config.toml
num_hidden_layers = 12
hidden_size = 320
num_attention_heads = 5
num_key_value_heads = 5
head_dim = 64
intermediate_size = 640
vocab_size = 2966
hidden_act = "gelu"
norm = "layernorm"
norm_place = "pre"
norm_eps = 1e-05
positions = "learned"
qk_norm = false
attn_scale = 0.125
bias = "none"
tie_word_embeddings = true
parallel_block = true
init = "normal"
init_std_qkv = 0.034
init_std_o = 0.00694
init_std_up = 0.034
init_std_down = 0.00491
optimizer = "adam_variant"
learning_rate = 0.00123
lr_mult_o = 1.37
lr_mult_up = 1.43
beta1 = 0.9
beta2 = 0.98
lr_head = 0.00501
warmup_steps = 485
schedule = "wsd"
decay_fraction = 0.565
decay_shape = "sqrt"
final_lr_fraction = 0.02
batch_tokens = [65536, 131072, 196608]
max_seq_len = 384
doc_mask = true
train_tokens = 515600000
max_steps = 4027
dataset = "wikipedia_en"
Each number is 50 + 15 x the weight over its row's rms, rounded and kept within 0 to 99. Layers, rows and columns count from 0. The size before them is the row's rms in percent of the matrix's.

# q: layer 6 attention query, 320x320, rms 0.0497, rows 312-319, columns 128-191
# k: layer 6 attention key, 320x320, rms 0.0473, rows 312-319, columns 128-191
# v: layer 6 attention value, 320x320, rms 0.0341, rows 256-300, columns 128-191
# o: layer 6 attention output (transposed), 320x320, rms 0.0393, rows 256-299, columns 128-191
q312 104:74 58 60 48 41 43 31 43 49 21 41 51 48 46 72 36 64 34 53 87 33 44 33 68 70 44 43 54 53 45 52 64 43 63 54 48 52 63 48 12 73 57 56 31 79 62 52 86 61 50 64 58 43 35 47 42 25 49 62 57 62 52 54 64
k312 113:58 38 55 50 63 68 51 36 55 48 35 70 62 53 69 35 68 25 52 43 69 18 52 86 37 60 41 57 55 21 37 48 35 62 58 46 55 74 25 38 55 67 58 53 66 53 66 72 52 44 51 52 46 44 24 41 65 48 39 65 72 72 33 66
q313 102:76 60 42 54 35 44 46 63 64 58 19 42 44 47 63 24 78 29 59 50 49 53 78 59 49 54 42 63 20 66 30 75 65 35 50 13 72 73 47 47 33 40 56 51 44 37 44 55 60 50 55 60 38 42 40 63 66 65 66 72 61 46 63 39
k313 106:62 57 48 46 51 59 35 51 50 59 46 62 28 36 61 41 50 55 56 45 15 68 50 77 30 38 51 58 34 76 17 54 64 45 52 25 75 70 26 42 73 49 32 52 63 28 57 42 53 59 81 63 43 36 46 46 41 37 44 69 61 34 48 54
q314 103:87 61 51 42 77 45 44 31 24 48 35 63 48 45 56 68 61 44 64 31 34 39 19 57 66 56 12 70 33 68 53 39 55 49 42 31 46 38 44 38 80 64 63 51 79 45 64 70 63 60 65 44 42 64 58 61 39 58 63 02 76 60 44 32
k314 106:45 52 56 35 66 55 21 37 56 59 38 60 68 32 51 37 64 30 68 31 57 58 62 70 75 66 44 22 59 58 59 51 46 61 59 47 92 56 28 45 69 66 40 43 68 54 33 43 54 70 40 44 37 56 51 60 56 48 43 49 60 68 42 35
q315 108:57 34 38 46 45 66 74 25 74 60 66 71 22 55 44 43 55 59 45 34 32 42 71 61 45 64 28 55 53 53 78 64 62 57 44 44 50 56 40 56 37 46 34 34 35 18 68 33 49 61 51 34 35 62 32 63 51 54 54 38 53 47 45 89
k315 107:45 58 59 36 65 67 37 27 37 52 49 58 45 16 55 19 81 59 57 45 64 41 51 66 65 48 21 44 30 47 66 54 61 59 53 48 66 49 55 54 71 59 56 46 00 53 69 33 26 59 31 54 48 42 28 40 57 54 49 50 41 52 52 81
q316 108:52 52 42 34 34 41 77 47 37 56 35 42 59 57 60 51 55 57 54 66 44 64 58 52 61 60 66 30 54 41 50 63 55 43 23 58 54 57 47 61 36 45 34 43 41 54 38 99 77 38 56 51 53 49 55 31 44 00 60 64 52 61 41 25
k316 109:54 47 53 35 64 45 55 40 75 61 46 18 51 74 58 73 57 74 48 63 67 41 78 29 41 39 71 66 69 60 26 70 65 45 60 49 50 57 33 69 48 49 55 47 47 55 36 95 65 56 62 37 43 57 32 14 37 57 65 52 74 42 45 61
q317 100:44 56 72 50 39 46 56 39 46 75 70 33 49 64 36 63 38 40 46 66 38 52 57 27 35 36 54 38 32 62 56 55 41 65 50 46 52 81 47 54 65 67 49 34 51 31 56 89 31 46 46 53 46 33 31 27 76 35 53 55 57 56 69 61
k317 101:59 24 50 42 42 54 74 42 59 43 56 26 72 67 51 60 46 58 41 64 36 52 54 73 22 53 48 33 68 43 30 38 47 73 58 80 36 67 40 68 41 36 52 32 50 47 72 55 47 46 32 60 48 53 62 37 85 39 67 64 55 81 62 45
q318 102:74 48 59 16 46 77 77 55 61 83 46 46 60 56 52 37 53 35 54 62 21 54 37 55 38 35 66 62 51 31 36 56 71 46 74 51 48 57 33 52 32 49 88 33 67 48 25 57 66 27 49 43 22 46 58 41 72 44 56 46 40 54 45 51
k318 100:59 71 45 46 20 35 60 38 47 73 56 45 51 75 67 60 56 38 43 48 38 45 62 73 20 44 84 35 56 59 24 68 51 70 61 40 29 67 37 69 62 47 59 46 43 51 62 75 93 38 41 53 28 54 34 59 65 32 82 46 57 39 30 40
q319 105:64 63 40 47 36 53 45 48 39 38 59 30 51 44 48 53 34 42 26 45 45 43 57 53 55 47 48 39 31 60 39 48 42 58 33 55 27 49 77 53 82 60 44 50 42 62 55 53 67 25 46 49 44 35 61 40 80 30 47 50 28 40 42 50
k319 100:40 43 50 69 45 75 43 53 45 62 63 26 66 66 29 39 34 64 46 80 61 51 45 47 41 48 57 55 39 62 24 56 32 56 48 70 36 55 35 47 58 46 69 24 72 36 59 34 54 38 31 43 50 58 60 40 61 45 28 52 52 63 48 48
v256 104:57 52 65 48 49 82 69 41 61 67 58 25 52 39 35 51 47 58 63 40 59 57 68 46 29 65 41 46 46 24 56 40 54 51 50 67 86 44 27 37 32 47 44 81 28 38 19 31 62 52 64 69 29 45 83 32 79 45 47 82 39 57 35 52
o256 110:48 56 40 71 24 37 40 47 57 37 56 64 37 53 63 70 40 38 57 67 71 56 59 42 61 39 67 72 73 38 57 52 48 35 53 47 36 50 85 65 56 25 66 18 22 46 49 43 46 67 48 36 70 42 24 52 35 48 28 52 56 57 43 45
v257 106:61 67 51 46 47 44 65 59 27 38 37 46 49 35 51 25 64 51 31 70 58 76 65 63 62 28 45 44 54 27 85 56 51 25 51 74 48 38 36 41 44 34 42 71 54 55 32 57 40 53 62 40 34 57 26 40 45 59 42 24 64 42 87 69
o257 106:39 50 58 29 47 57 67 57 66 65 55 66 56 39 52 41 15 43 57 50 63 33 46 31 31 59 63 64 29 63 44 38 30 59 56 38 65 53 46 41 68 60 48 42 49 38 74 46 39 54 71 48 59 52 51 29 48 54 40 62 33 58 45 33
v258 108:16 25 35 45 37 33 36 27 36 07 43 45 65 47 39 74 50 45 59 40 32 34 28 44 40 40 45 29 54 51 45 47 45 67 41 38 49 66 49 39 59 66 40 45 60 74 76 68 62 54 48 72 68 74 42 59 49 64 58 84 58 51 62 58
o258 108:44 60 53 48 49 27 42 40 74 67 75 78 33 85 57 44 56 76 18 47 42 51 47 70 55 45 48 52 42 44 44 48 53 38 52 68 52 40 48 56 48 51 36 53 41 74 39 26 57 52 49 51 26 21 34 88 31 53 53 34 62 64 27 37
v259 108:79 99 54 35 12 76 46 50 32 70 50 37 63 67 45 15 57 44 58 58 52 58 33 51 54 54 56 56 45 74 48 21 42 46 57 51 37 26 56 45 57 49 40 37 31 77 24 37 75 32 45 31 39 40 62 37 53 45 34 66 47 57 92 43
o259 109:43 16 63 60 68 72 44 48 73 49 32 49 11 34 44 84 30 37 53 49 62 33 72 34 52 39 44 59 56 28 65 53 53 62 34 77 58 54 66 45 30 49 66 54 47 43 64 63 14 74 68 48 44 59 43 41 37 45 51 25 43 53 59 67
v260 105:40 35 43 48 59 38 54 42 57 62 29 56 51 38 83 59 63 96 55 41 23 54 10 34 73 27 55 68 39 64 50 48 50 39 54 29 46 30 31 21 31 37 57 57 77 60 44 48 59 40 60 38 79 51 66 35 27 66 75 50 61 64 56 58
o260 111:48 64 63 59 46 44 49 72 47 29 60 67 65 54 50 25 58 40 49 35 66 67 63 31 31 22 61 31 58 34 44 68 51 43 57 71 34 62 91 77 65 60 23 43 44 30 78 40 28 72 54 66 13 46 41 48 64 51 22 56 49 58 52 56
v261 101:57 57 39 51 59 40 36 68 58 66 61 71 52 52 33 55 45 44 41 40 68 29 66 60 33 58 55 44 63 51 67 54 75 43 29 32 50 42 43 25 53 42 25 46 72 54 37 66 33 49 54 59 42 72 57 42 78 56 72 34 45 37 29 28
o261 107:61 43 65 42 34 53 41 55 52 44 55 55 15 76 36 53 64 30 58 62 47 48 45 39 55 54 76 65 68 51 26 48 21 45 62 48 44 66 39 59 50 55 48 37 17 40 52 50 65 42 63 49 42 23 50 56 40 34 48 36 89 56 49 68
v262 104:44 45 41 49 48 23 26 59 48 30 58 49 54 72 41 45 64 80 48 40 63 61 42 51 75 37 28 52 12 50 43 29 49 39 61 74 37 56 84 87 56 38 62 44 44 77 46 58 38 51 31 42 27 64 48 38 69 57 40 52 59 37 29 54
o262 096:48 46 48 36 59 44 63 28 60 51 41 42 39 32 40 36 53 50 48 44 50 71 51 24 43 55 71 59 92 71 28 44 52 68 45 40 99 47 45 11 57 59 58 55 76 40 31 55 69 45 55 73 56 52 36 54 49 43 34 38 48 64 55 41
v263 104:45 37 54 33 29 63 57 51 64 44 72 52 35 45 38 46 58 63 68 70 33 82 63 50 74 79 54 56 65 38 45 82 34 70 73 60 45 68 27 33 39 39 80 60 50 56 63 51 47 49 58 28 47 52 23 40 25 59 40 29 75 45 36 52
o263 107:48 76 42 52 72 57 53 47 39 07 38 32 51 24 80 59 47 67 59 52 36 38 41 53 21 17 44 40 56 82 40 62 56 29 21 32 47 52 61 82 35 51 55 74 36 68 51 55 27 10 10 69 62 59 50 59 34 46 60 48 36 66 78 71
v264 106:47 78 58 53 28 69 66 35 66 21 29 21 80 76 55 70 44 58 57 62 23 37 61 25 53 80 66 44 52 17 41 24 27 45 52 20 48 66 66 57 36 75 57 35 38 50 51 66 44 61 66 39 62 61 36 26 47 44 46 36 66 63 44 48
o264 106:61 64 49 45 54 35 07 46 71 35 62 42 29 51 40 32 41 61 53 17 75 43 36 76 41 52 41 62 76 78 52 54 73 47 33 64 68 63 42 56 41 47 56 49 54 45 49 26 58 70 38 45 48 60 79 38 58 37 50 45 34 31 48 52
v265 106:39 77 64 54 40 50 21 33 51 25 38 36 71 39 57 57 46 57 49 39 19 41 41 40 61 28 62 32 47 45 59 40 48 56 50 62 50 49 91 36 58 60 16 39 34 63 52 48 31 39 70 53 27 36 23 29 35 24 75 69 35 72 40 44
o265 108:61 55 50 43 64 27 51 64 26 90 49 22 52 74 25 35 51 51 54 50 37 41 53 65 45 80 44 40 33 38 49 56 47 40 80 59 62 57 40 49 50 35 39 36 45 37 44 57 81 74 53 25 75 42 37 75 68 73 51 40 61 40 67 56
v266 103:63 57 00 67 61 29 40 47 62 63 54 46 23 41 58 58 53 61 46 28 60 39 30 44 56 53 64 56 24 69 46 31 61 53 68 38 63 65 25 46 35 48 79 32 34 46 49 77 37 70 35 49 39 58 54 49 53 22 46 77 59 41 62 66
o266 107:39 37 69 40 22 56 39 46 19 26 46 67 57 48 40 36 47 35 28 42 47 28 55 52 40 59 24 42 53 24 42 81 53 71 50 63 64 73 83 49 69 37 43 51 56 40 61 48 82 65 62 37 54 49 59 58 48 75 21 50 61 38 45 25
v267 107:50 46 47 51 53 89 39 42 56 36 63 53 55 26 31 48 41 23 32 38 64 50 40 41 30 37 51 56 41 30 49 67 63 41 37 32 56 63 71 48 57 47 34 40 52 31 07 78 68 49 56 33 41 51 43 46 41 48 56 62 37 39 66 61
o267 107:40 48 30 50 53 36 47 44 28 32 38 65 65 74 47 68 61 45 26 32 45 50 52 51 52 61 41 43 64 48 65 39 67 51 45 39 58 44 55 27 44 61 55 53 55 33 56 59 44 72 55 48 62 56 52 59 46 55 43 52 80 70 62 38
v268 105:47 48 35 57 63 51 66 35 45 52 44 74 29 51 65 39 43 68 38 45 62 53 58 47 33 48 42 27 52 23 48 41 57 62 24 29 42 53 24 78 40 45 26 49 61 42 54 41 67 44 35 47 54 47 79 29 33 15 64 48 42 42 37 42
o268 108:60 39 72 64 37 55 46 62 51 42 67 66 71 30 33 56 57 61 51 36 39 59 40 56 47 64 69 24 42 61 43 69 35 69 60 54 52 42 64 16 60 47 69 39 64 63 56 61 47 61 53 70 50 24 48 52 58 61 58 65 48 64 47 52
v269 101:61 43 46 49 56 56 68 61 58 37 56 36 56 35 74 55 73 33 43 78 58 49 51 42 37 55 55 44 66 56 34 72 73 27 54 55 46 34 48 57 41 54 54 40 49 50 62 47 60 70 50 18 47 70 63 61 35 48 32 56 68 51 53 78
o269 104:00 56 74 62 33 38 26 44 41 38 32 72 45 57 54 37 28 46 44 31 54 31 61 40 68 56 35 57 29 51 22 38 72 67 52 49 59 53 49 27 60 34 40 40 49 57 46 71 58 64 29 51 53 56 43 64 31 87 58 59 30 61 61 50
v270 102:34 31 49 38 32 75 82 29 53 52 44 56 32 54 38 64 47 72 42 27 54 59 45 39 42 56 78 25 27 54 34 67 62 57 60 30 49 48 46 67 35 60 62 59 59 40 23 26 59 47 90 80 49 47 69 38 64 37 57 47 38 46 42 62
o270 100:66 61 61 59 52 44 19 51 64 43 65 44 71 54 44 79 66 51 39 59 60 42 54 67 56 55 42 51 66 41 55 22 56 51 39 46 52 51 65 53 55 63 48 25 39 42 70 80 61 40 23 40 56 20 27 48 54 48 74 38 56 50 63 56
v271 106:38 65 56 70 47 53 74 61 65 25 54 43 24 85 67 68 44 50 46 63 66 39 54 39 48 43 35 47 52 33 32 61 52 57 61 71 45 46 40 79 44 46 54 29 43 63 45 74 64 57 48 52 54 57 38 63 45 47 54 52 49 35 41 30
o271 107:42 54 55 64 24 40 36 18 43 57 46 55 33 43 34 33 49 54 53 30 29 69 43 73 60 57 53 59 32 69 65 19 77 43 50 40 68 65 59 37 51 59 55 68 34 40 47 26 57 53 62 42 46 24 57 54 58 62 42 61 61 52 61 61
v272 103:27 52 51 33 33 53 29 39 48 41 56 47 64 51 46 43 66 36 66 59 53 47 38 40 60 55 67 57 52 11 36 38 60 47 45 51 55 53 49 38 59 75 30 30 56 47 51 39 56 51 51 37 50 30 41 50 35 25 56 46 74 58 86 62
o272 105:57 64 59 57 86 71 33 29 64 37 24 45 39 42 66 47 32 78 46 09 71 57 54 56 40 55 67 75 51 67 58 43 62 53 61 40 65 42 77 22 59 15 77 57 14 67 26 50 55 55 60 32 52 44 64 27 28 83 44 63 53 55 78 56
v273 100:62 56 49 38 49 62 51 56 60 74 41 70 58 32 32 33 41 47 62 38 78 64 39 70 69 52 63 68 58 55 53 44 60 56 67 40 52 59 29 50 48 49 70 69 28 59 49 57 58 52 42 26 63 38 66 41 57 57 65 53 58 66 37 48
o273 107:43 33 31 65 35 49 35 60 65 47 60 30 45 47 60 76 34 41 50 41 61 50 60 42 36 47 50 39 57 32 56 51 52 63 33 48 48 62 55 55 33 22 54 29 44 26 61 52 54 52 47 57 41 31 61 45 47 58 32 62 64 43 85 67
v274 102:16 23 47 43 40 40 14 34 43 34 47 64 70 55 28 55 56 82 54 51 26 61 11 48 83 26 42 41 34 59 46 78 43 64 66 32 24 43 44 21 67 46 53 35 56 34 54 95 80 48 69 59 68 51 39 61 37 50 10 53 52 58 52 65
o274 103:62 43 62 35 66 62 54 41 66 41 33 53 31 63 49 51 66 30 42 67 44 50 64 47 65 60 41 54 64 48 65 48 54 22 29 46 57 58 60 48 32 59 48 67 42 47 22 24 16 53 49 37 17 41 31 64 55 79 49 47 52 55 68 43
v275 106:48 53 40 50 46 68 54 49 62 56 51 64 41 35 40 64 38 46 38 45 41 60 22 48 22 59 71 62 58 46 28 59 54 35 45 63 38 54 76 71 47 32 20 34 27 50 57 48 61 42 58 59 53 42 39 35 67 58 66 72 55 45 74 65
o275 107:58 50 69 44 65 56 55 40 26 53 34 43 50 69 34 51 44 53 66 30 80 54 55 64 48 46 56 49 47 57 68 51 49 47 68 63 49 44 60 40 56 62 71 57 56 60 39 58 55 81 40 42 50 43 60 58 49 53 38 43 65 62 38 42
v276 105:57 32 47 73 47 66 51 37 26 42 60 59 49 68 48 29 63 69 37 55 35 40 71 42 54 50 47 66 53 60 60 51 33 59 43 57 52 66 42 42 42 36 57 56 36 64 30 56 24 54 58 67 57 44 69 86 45 73 61 75 59 60 51 26
o276 108:49 60 53 61 39 50 50 49 72 70 26 50 40 59 42 24 31 45 61 25 54 60 44 27 62 48 76 45 56 59 50 47 59 44 51 66 60 38 47 73 57 63 42 55 59 28 50 63 79 71 46 40 88 62 47 33 45 38 52 24 34 59 58 60
v277 100:25 16 59 39 29 56 39 43 59 69 60 55 57 55 38 64 45 30 47 43 39 63 41 36 31 53 20 65 40 51 51 67 46 52 38 43 54 57 62 45 40 55 59 74 58 60 36 60 49 57 29 57 56 26 27 54 44 72 47 62 39 25 33 31
o277 102:57 75 20 51 74 70 84 50 34 45 52 47 53 25 52 47 66 55 44 59 37 34 32 63 58 39 53 47 56 38 44 35 44 54 64 35 23 57 51 68 62 66 57 27 29 29 38 36 38 29 72 49 45 68 69 48 32 53 36 35 38 66 40 38
v278 104:42 65 38 37 37 49 43 57 38 34 73 50 69 82 69 45 45 86 51 45 47 38 25 55 52 17 35 44 48 43 29 59 39 57 62 55 54 76 46 52 55 30 72 44 44 69 60 30 45 42 64 63 48 53 70 55 36 31 48 50 46 62 31 40
o278 103:34 54 66 78 56 32 73 27 70 82 40 44 29 47 25 40 64 49 54 53 54 43 74 32 44 47 53 35 29 70 31 32 81 77 15 49 59 57 39 54 47 39 60 44 59 34 28 72 66 78 56 28 62 66 22 47 35 40 54 50 39 43 56 54
v279 100:47 31 37 48 39 42 55 51 37 87 31 50 44 66 58 42 15 61 38 56 29 32 70 76 37 34 35 55 54 52 46 55 15 43 56 52 47 62 54 37 61 39 52 65 52 46 52 43 24 56 81 62 64 10 49 55 41 45 37 42 70 72 06 27
o279 103:45 81 30 50 64 35 68 66 29 38 42 40 35 43 47 67 53 36 65 45 43 42 30 24 55 67 49 39 66 54 30 37 73 52 44 46 47 60 28 54 39 53 46 51 41 47 46 66 69 46 37 34 61 97 34 45 59 31 43 59 44 30 75 69
v280 104:79 70 47 83 51 59 78 55 34 49 47 49 53 54 43 24 45 70 46 56 78 39 55 47 50 27 56 46 52 24 65 54 26 53 51 51 50 32 47 82 31 66 59 47 53 58 48 25 63 48 56 52 36 43 37 54 45 37 94 33 34 65 66 43
o280 111:17 58 53 45 55 39 32 71 53 87 43 71 62 57 51 74 27 37 65 40 69 38 32 68 54 64 66 47 49 58 29 38 53 43 49 54 48 47 37 15 61 50 42 61 58 54 28 67 51 64 33 58 63 49 59 54 78 52 36 66 50 55 47 69
v281 103:50 30 49 48 21 43 33 43 76 31 54 28 28 45 44 62 65 58 64 36 44 50 70 53 42 64 53 45 63 36 66 60 56 34 45 77 47 31 33 54 12 69 58 28 75 60 48 44 71 64 24 63 32 50 25 51 27 38 77 51 65 28 54 30
o281 110:46 56 49 50 66 31 69 42 06 52 45 70 60 45 43 75 43 44 39 25 58 67 22 61 58 54 50 46 53 60 38 58 38 64 85 32 59 88 68 42 70 32 78 43 35 54 42 44 32 28 54 41 70 37 79 35 50 67 56 31 50 32 50 80
v282 101:48 31 35 37 71 35 36 59 51 52 48 50 68 47 34 52 37 66 48 42 57 64 38 27 53 39 50 53 55 55 52 52 53 47 34 11 45 41 45 17 50 17 66 44 49 51 73 61 49 57 31 21 63 50 61 48 43 50 48 43 43 66 43 49
o282 105:48 42 60 54 12 54 31 53 49 43 53 44 58 49 54 57 78 28 49 54 56 42 77 62 38 38 26 49 42 57 51 35 51 42 73 49 57 42 73 52 67 58 27 70 63 34 45 30 50 38 76 66 30 31 47 52 42 58 51 56 58 28 75 83
v283 100:63 23 45 49 51 74 38 61 45 28 37 66 68 43 65 30 26 49 49 57 58 45 53 48 34 48 06 60 27 35 38 30 59 53 38 58 46 60 49 33 50 44 23 56 75 68 68 41 80 42 43 51 55 45 57 30 61 42 09 52 55 43 30 45
o283 108:53 72 65 46 60 49 58 32 41 59 63 25 20 74 46 55 66 49 75 41 29 48 54 48 77 55 82 40 62 64 66 55 34 50 49 58 38 52 22 40 44 54 78 60 42 32 58 48 39 30 97 39 48 73 35 52 52 49 68 28 36 45 57 59
v284 104:35 65 38 40 66 78 47 68 75 54 74 56 40 39 44 39 80 37 42 52 48 51 59 42 45 19 56 61 82 78 82 36 50 39 52 49 58 66 23 47 60 38 39 64 57 28 55 22 69 52 46 52 29 50 43 52 50 54 64 37 41 49 27 35
o284 105:63 65 32 56 51 37 59 40 60 50 37 34 49 40 60 65 30 50 48 57 52 60 38 55 52 64 43 38 44 43 32 84 43 33 40 53 26 70 33 70 36 67 70 34 35 76 49 51 42 30 56 60 51 81 58 50 48 54 38 59 77 53 43 55
v285 097:52 22 50 44 49 42 45 37 34 75 73 59 20 50 42 58 32 44 54 68 24 42 60 60 62 41 48 32 43 65 68 42 52 45 68 37 40 57 60 22 70 24 56 55 47 78 60 59 72 43 47 34 41 19 24 66 44 42 46 61 67 61 21 53
o285 099:64 69 47 63 68 63 59 61 59 14 30 32 56 55 63 67 45 70 51 30 59 28 48 35 28 61 36 47 61 50 30 45 54 48 32 41 26 33 51 87 33 53 44 47 50 56 50 42 39 43 50 54 66 71 73 69 29 43 55 37 33 24 77 56
v286 105:67 47 60 55 38 53 68 59 44 47 43 54 44 71 49 46 41 38 46 52 58 57 46 79 36 62 59 42 39 46 61 59 56 47 55 55 43 50 58 54 28 82 60 85 38 62 50 62 54 71 82 49 48 47 75 40 53 43 64 33 23 49 45 58
o286 102:55 41 47 62 53 63 53 42 56 50 31 43 53 41 24 39 34 71 89 73 66 31 34 60 72 59 78 69 56 46 54 69 62 46 35 57 49 55 68 30 57 27 24 18 55 48 28 66 62 72 30 51 65 35 36 65 32 66 75 50 52 70 43 45
v287 103:29 56 68 40 79 37 55 59 44 80 63 28 65 50 27 64 69 51 77 69 77 52 95 37 50 44 50 52 55 74 19 69 42 43 55 76 41 59 63 55 59 54 55 34 50 41 38 35 43 51 57 16 35 58 41 36 33 42 47 48 48 45 53 55
o287 106:55 40 54 45 28 73 46 19 47 32 18 50 46 50 71 56 30 47 58 42 53 55 54 58 56 63 32 64 39 38 57 30 46 70 48 32 66 51 51 55 18 45 63 58 54 48 46 99 68 36 53 71 41 16 57 42 66 25 30 83 60 33 68 53
v288 107:69 38 36 79 66 37 61 54 24 92 32 36 67 58 53 43 52 45 46 36 52 43 68 57 36 42 34 35 38 24 52 46 47 63 83 37 56 37 54 61 48 23 49 48 70 56 47 63 50 26 43 49 55 26 36 51 50 30 19 58 19 45 61 39
o288 110:53 71 39 42 22 50 52 49 70 26 69 52 52 33 41 68 66 54 29 63 48 84 47 34 52 81 44 60 92 65 36 46 55 55 25 39 44 40 39 37 65 65 59 56 68 49 63 46 35 67 64 65 25 58 70 73 54 48 60 59 62 61 37 65
v289 102:72 52 46 42 39 51 63 81 65 57 57 60 63 64 63 57 47 37 53 73 62 48 58 45 49 64 59 46 49 48 48 43 54 43 43 53 65 26 50 71 60 44 72 72 48 67 36 33 71 42 64 70 44 42 53 36 52 26 55 49 46 73 56 64
o289 101:38 78 55 67 48 47 48 37 50 34 17 38 69 44 70 46 81 35 43 52 25 45 64 70 31 34 50 60 51 39 67 49 51 36 47 63 61 59 55 25 03 56 36 16 50 53 38 42 44 90 28 73 68 54 40 77 32 66 48 59 16 55 51 53
v290 107:39 39 52 33 59 44 42 65 44 76 71 60 59 49 74 47 58 59 42 41 64 39 32 39 41 61 52 35 57 71 64 48 55 54 54 38 59 49 56 49 69 23 49 47 47 81 46 64 58 34 52 74 57 48 26 53 72 59 55 47 66 65 36 20
o290 104:70 87 53 75 21 35 36 49 40 43 44 52 39 58 50 57 75 24 51 55 46 60 55 41 56 51 61 74 54 18 44 51 34 39 84 60 54 27 22 43 51 51 34 58 39 34 45 29 26 76 55 50 49 58 66 63 68 38 38 84 48 25 50 55
v291 108:42 39 50 67 55 32 49 23 25 41 40 38 60 46 53 34 67 65 52 30 59 52 15 47 34 41 30 49 24 62 82 69 57 51 48 62 60 36 78 69 40 44 86 33 62 55 69 23 54 44 69 56 41 83 57 52 46 39 33 39 75 43 63 67
o291 107:54 70 71 18 58 76 45 50 97 35 67 63 43 58 58 43 40 54 52 50 41 52 86 65 54 45 67 58 60 57 54 54 53 59 58 32 29 52 30 65 71 59 26 80 38 40 60 49 33 68 52 40 71 42 62 51 46 62 51 45 26 63 52 35
v292 099:54 69 54 55 64 35 64 30 46 42 47 25 48 35 36 91 65 28 60 83 61 43 43 51 67 26 57 57 52 37 43 33 72 52 45 53 68 40 56 58 43 46 44 55 61 47 41 56 55 50 58 31 34 85 81 38 59 44 56 30 44 42 71 63
o292 098:49 40 43 45 28 59 55 43 66 42 76 84 35 78 84 13 31 69 60 50 58 55 70 41 47 61 51 42 46 43 31 42 39 50 34 71 11 61 54 47 24 40 48 42 45 74 52 47 42 41 72 53 38 27 31 42 47 62 56 70 59 75 43 31
v293 103:42 84 41 60 58 53 39 62 55 20 29 39 28 38 46 68 54 61 67 45 41 41 09 52 47 39 44 49 37 36 64 65 27 54 30 49 72 49 51 50 53 42 42 50 40 31 32 62 45 45 69 57 47 49 61 39 62 31 51 46 63 81 61 77
o293 105:59 40 50 51 56 42 46 84 44 65 74 32 86 66 50 48 96 33 47 39 44 31 72 37 47 80 51 54 33 57 54 48 45 42 53 38 66 52 35 51 54 52 48 48 36 43 72 32 43 48 50 12 63 59 59 44 58 45 48 51 62 47 52 55
v294 106:38 62 59 44 52 22 26 42 29 30 50 38 57 48 60 08 44 43 50 41 31 28 43 50 52 66 52 51 30 32 58 79 53 51 50 58 60 53 67 55 56 35 31 60 27 42 46 29 51 48 57 55 23 76 45 37 66 24 56 76 50 49 54 36
o294 110:43 45 51 63 65 88 76 67 48 67 31 52 29 62 40 54 59 48 40 53 53 67 51 50 63 50 41 67 64 63 56 40 38 40 39 26 53 25 50 54 52 59 75 24 53 45 31 58 50 70 54 23 71 35 41 45 46 55 57 86 67 41 46 43
v295 100:32 32 67 37 51 09 51 02 45 52 61 79 49 55 35 36 78 59 74 61 36 41 27 36 34 72 56 59 31 36 43 36 84 52 66 44 39 51 44 37 44 51 69 28 72 36 61 82 58 33 44 62 67 46 47 59 42 64 56 52 51 56 42 41
o295 100:38 64 37 67 36 78 53 80 54 42 54 36 46 65 57 58 45 53 27 35 59 69 68 43 33 24 36 57 71 42 23 53 44 47 41 42 24 44 72 82 45 55 36 70 44 42 42 35 47 55 75 55 47 57 48 62 38 77 24 55 67 56 41 62
v296 108:50 33 42 57 60 44 11 37 27 46 71 56 60 54 62 28 63 55 49 42 35 33 67 79 66 31 24 36 58 54 71 25 38 52 39 67 40 40 56 57 69 49 41 53 51 30 46 40 53 62 32 36 69 34 65 70 68 45 35 48 44 51 59 56
o296 111:38 43 49 25 38 49 66 43 60 46 49 54 32 63 27 45 59 39 40 71 52 79 59 24 57 70 66 70 45 44 46 57 45 41 54 58 67 53 13 44 44 55 45 86 55 73 27 60 40 21 62 39 59 75 41 73 40 38 41 43 46 81 50 38
v297 105:58 32 48 59 42 43 43 53 49 86 38 43 51 44 53 53 35 39 47 60 31 43 40 41 50 57 73 63 69 60 45 56 77 47 72 37 63 57 27 58 62 35 27 53 46 34 34 33 56 60 27 58 66 45 46 59 20 70 59 24 69 51 29 29
o297 103:57 70 58 53 40 63 74 54 51 46 65 68 60 42 48 52 52 46 68 62 31 38 46 37 52 38 37 31 39 31 65 40 56 25 55 51 37 15 50 80 64 39 78 59 74 73 58 80 65 34 49 43 30 73 73 36 49 54 30 61 37 40 78 70
v298 107:43 45 37 43 49 54 40 45 57 45 50 70 40 37 64 30 64 48 56 44 26 22 52 58 42 30 37 50 71 38 56 45 56 18 54 62 55 33 38 79 54 44 45 75 36 49 82 77 24 45 47 46 83 38 50 48 25 65 65 73 84 65 38 60
o298 100:69 42 56 42 48 57 60 66 46 65 70 34 42 62 35 54 47 43 60 32 49 62 36 30 67 50 59 37 61 62 51 58 51 90 46 36 00 37 67 51 51 50 46 52 32 24 46 23 86 23 51 35 22 50 69 60 58 42 49 39 41 49 68 52
v299 112:51 71 51 35 63 48 61 54 30 55 40 38 49 47 66 33 42 72 40 50 68 50 21 39 33 56 20 35 49 28 29 98 49 51 37 25 41 64 41 75 48 62 69 44 39 44 67 79 72 56 30 30 52 48 63 61 42 40 80 79 56 63 57 58
o299 113:33 36 55 51 27 41 41 47 47 50 66 50 39 57 43 60 40 35 61 28 38 19 58 48 81 67 71 68 45 54 62 38 77 53 56 69 38 50 70 25 48 75 52 41 62 52 29 33 45 62 46 85 52 57 40 59 76 35 44 33 62 73 37 43
v300 103:86 58 54 48 39 60 40 65 51 44 57 27 39 56 32 67 74 46 50 93 60 36 52 45 47 28 65 49 38 67 49 54 31 70 53 44 40 45 36 31 44 59 55 48 45 49 43 28 57 67 34 29 65 34 71 55 18 68 39 08 56 48 50 52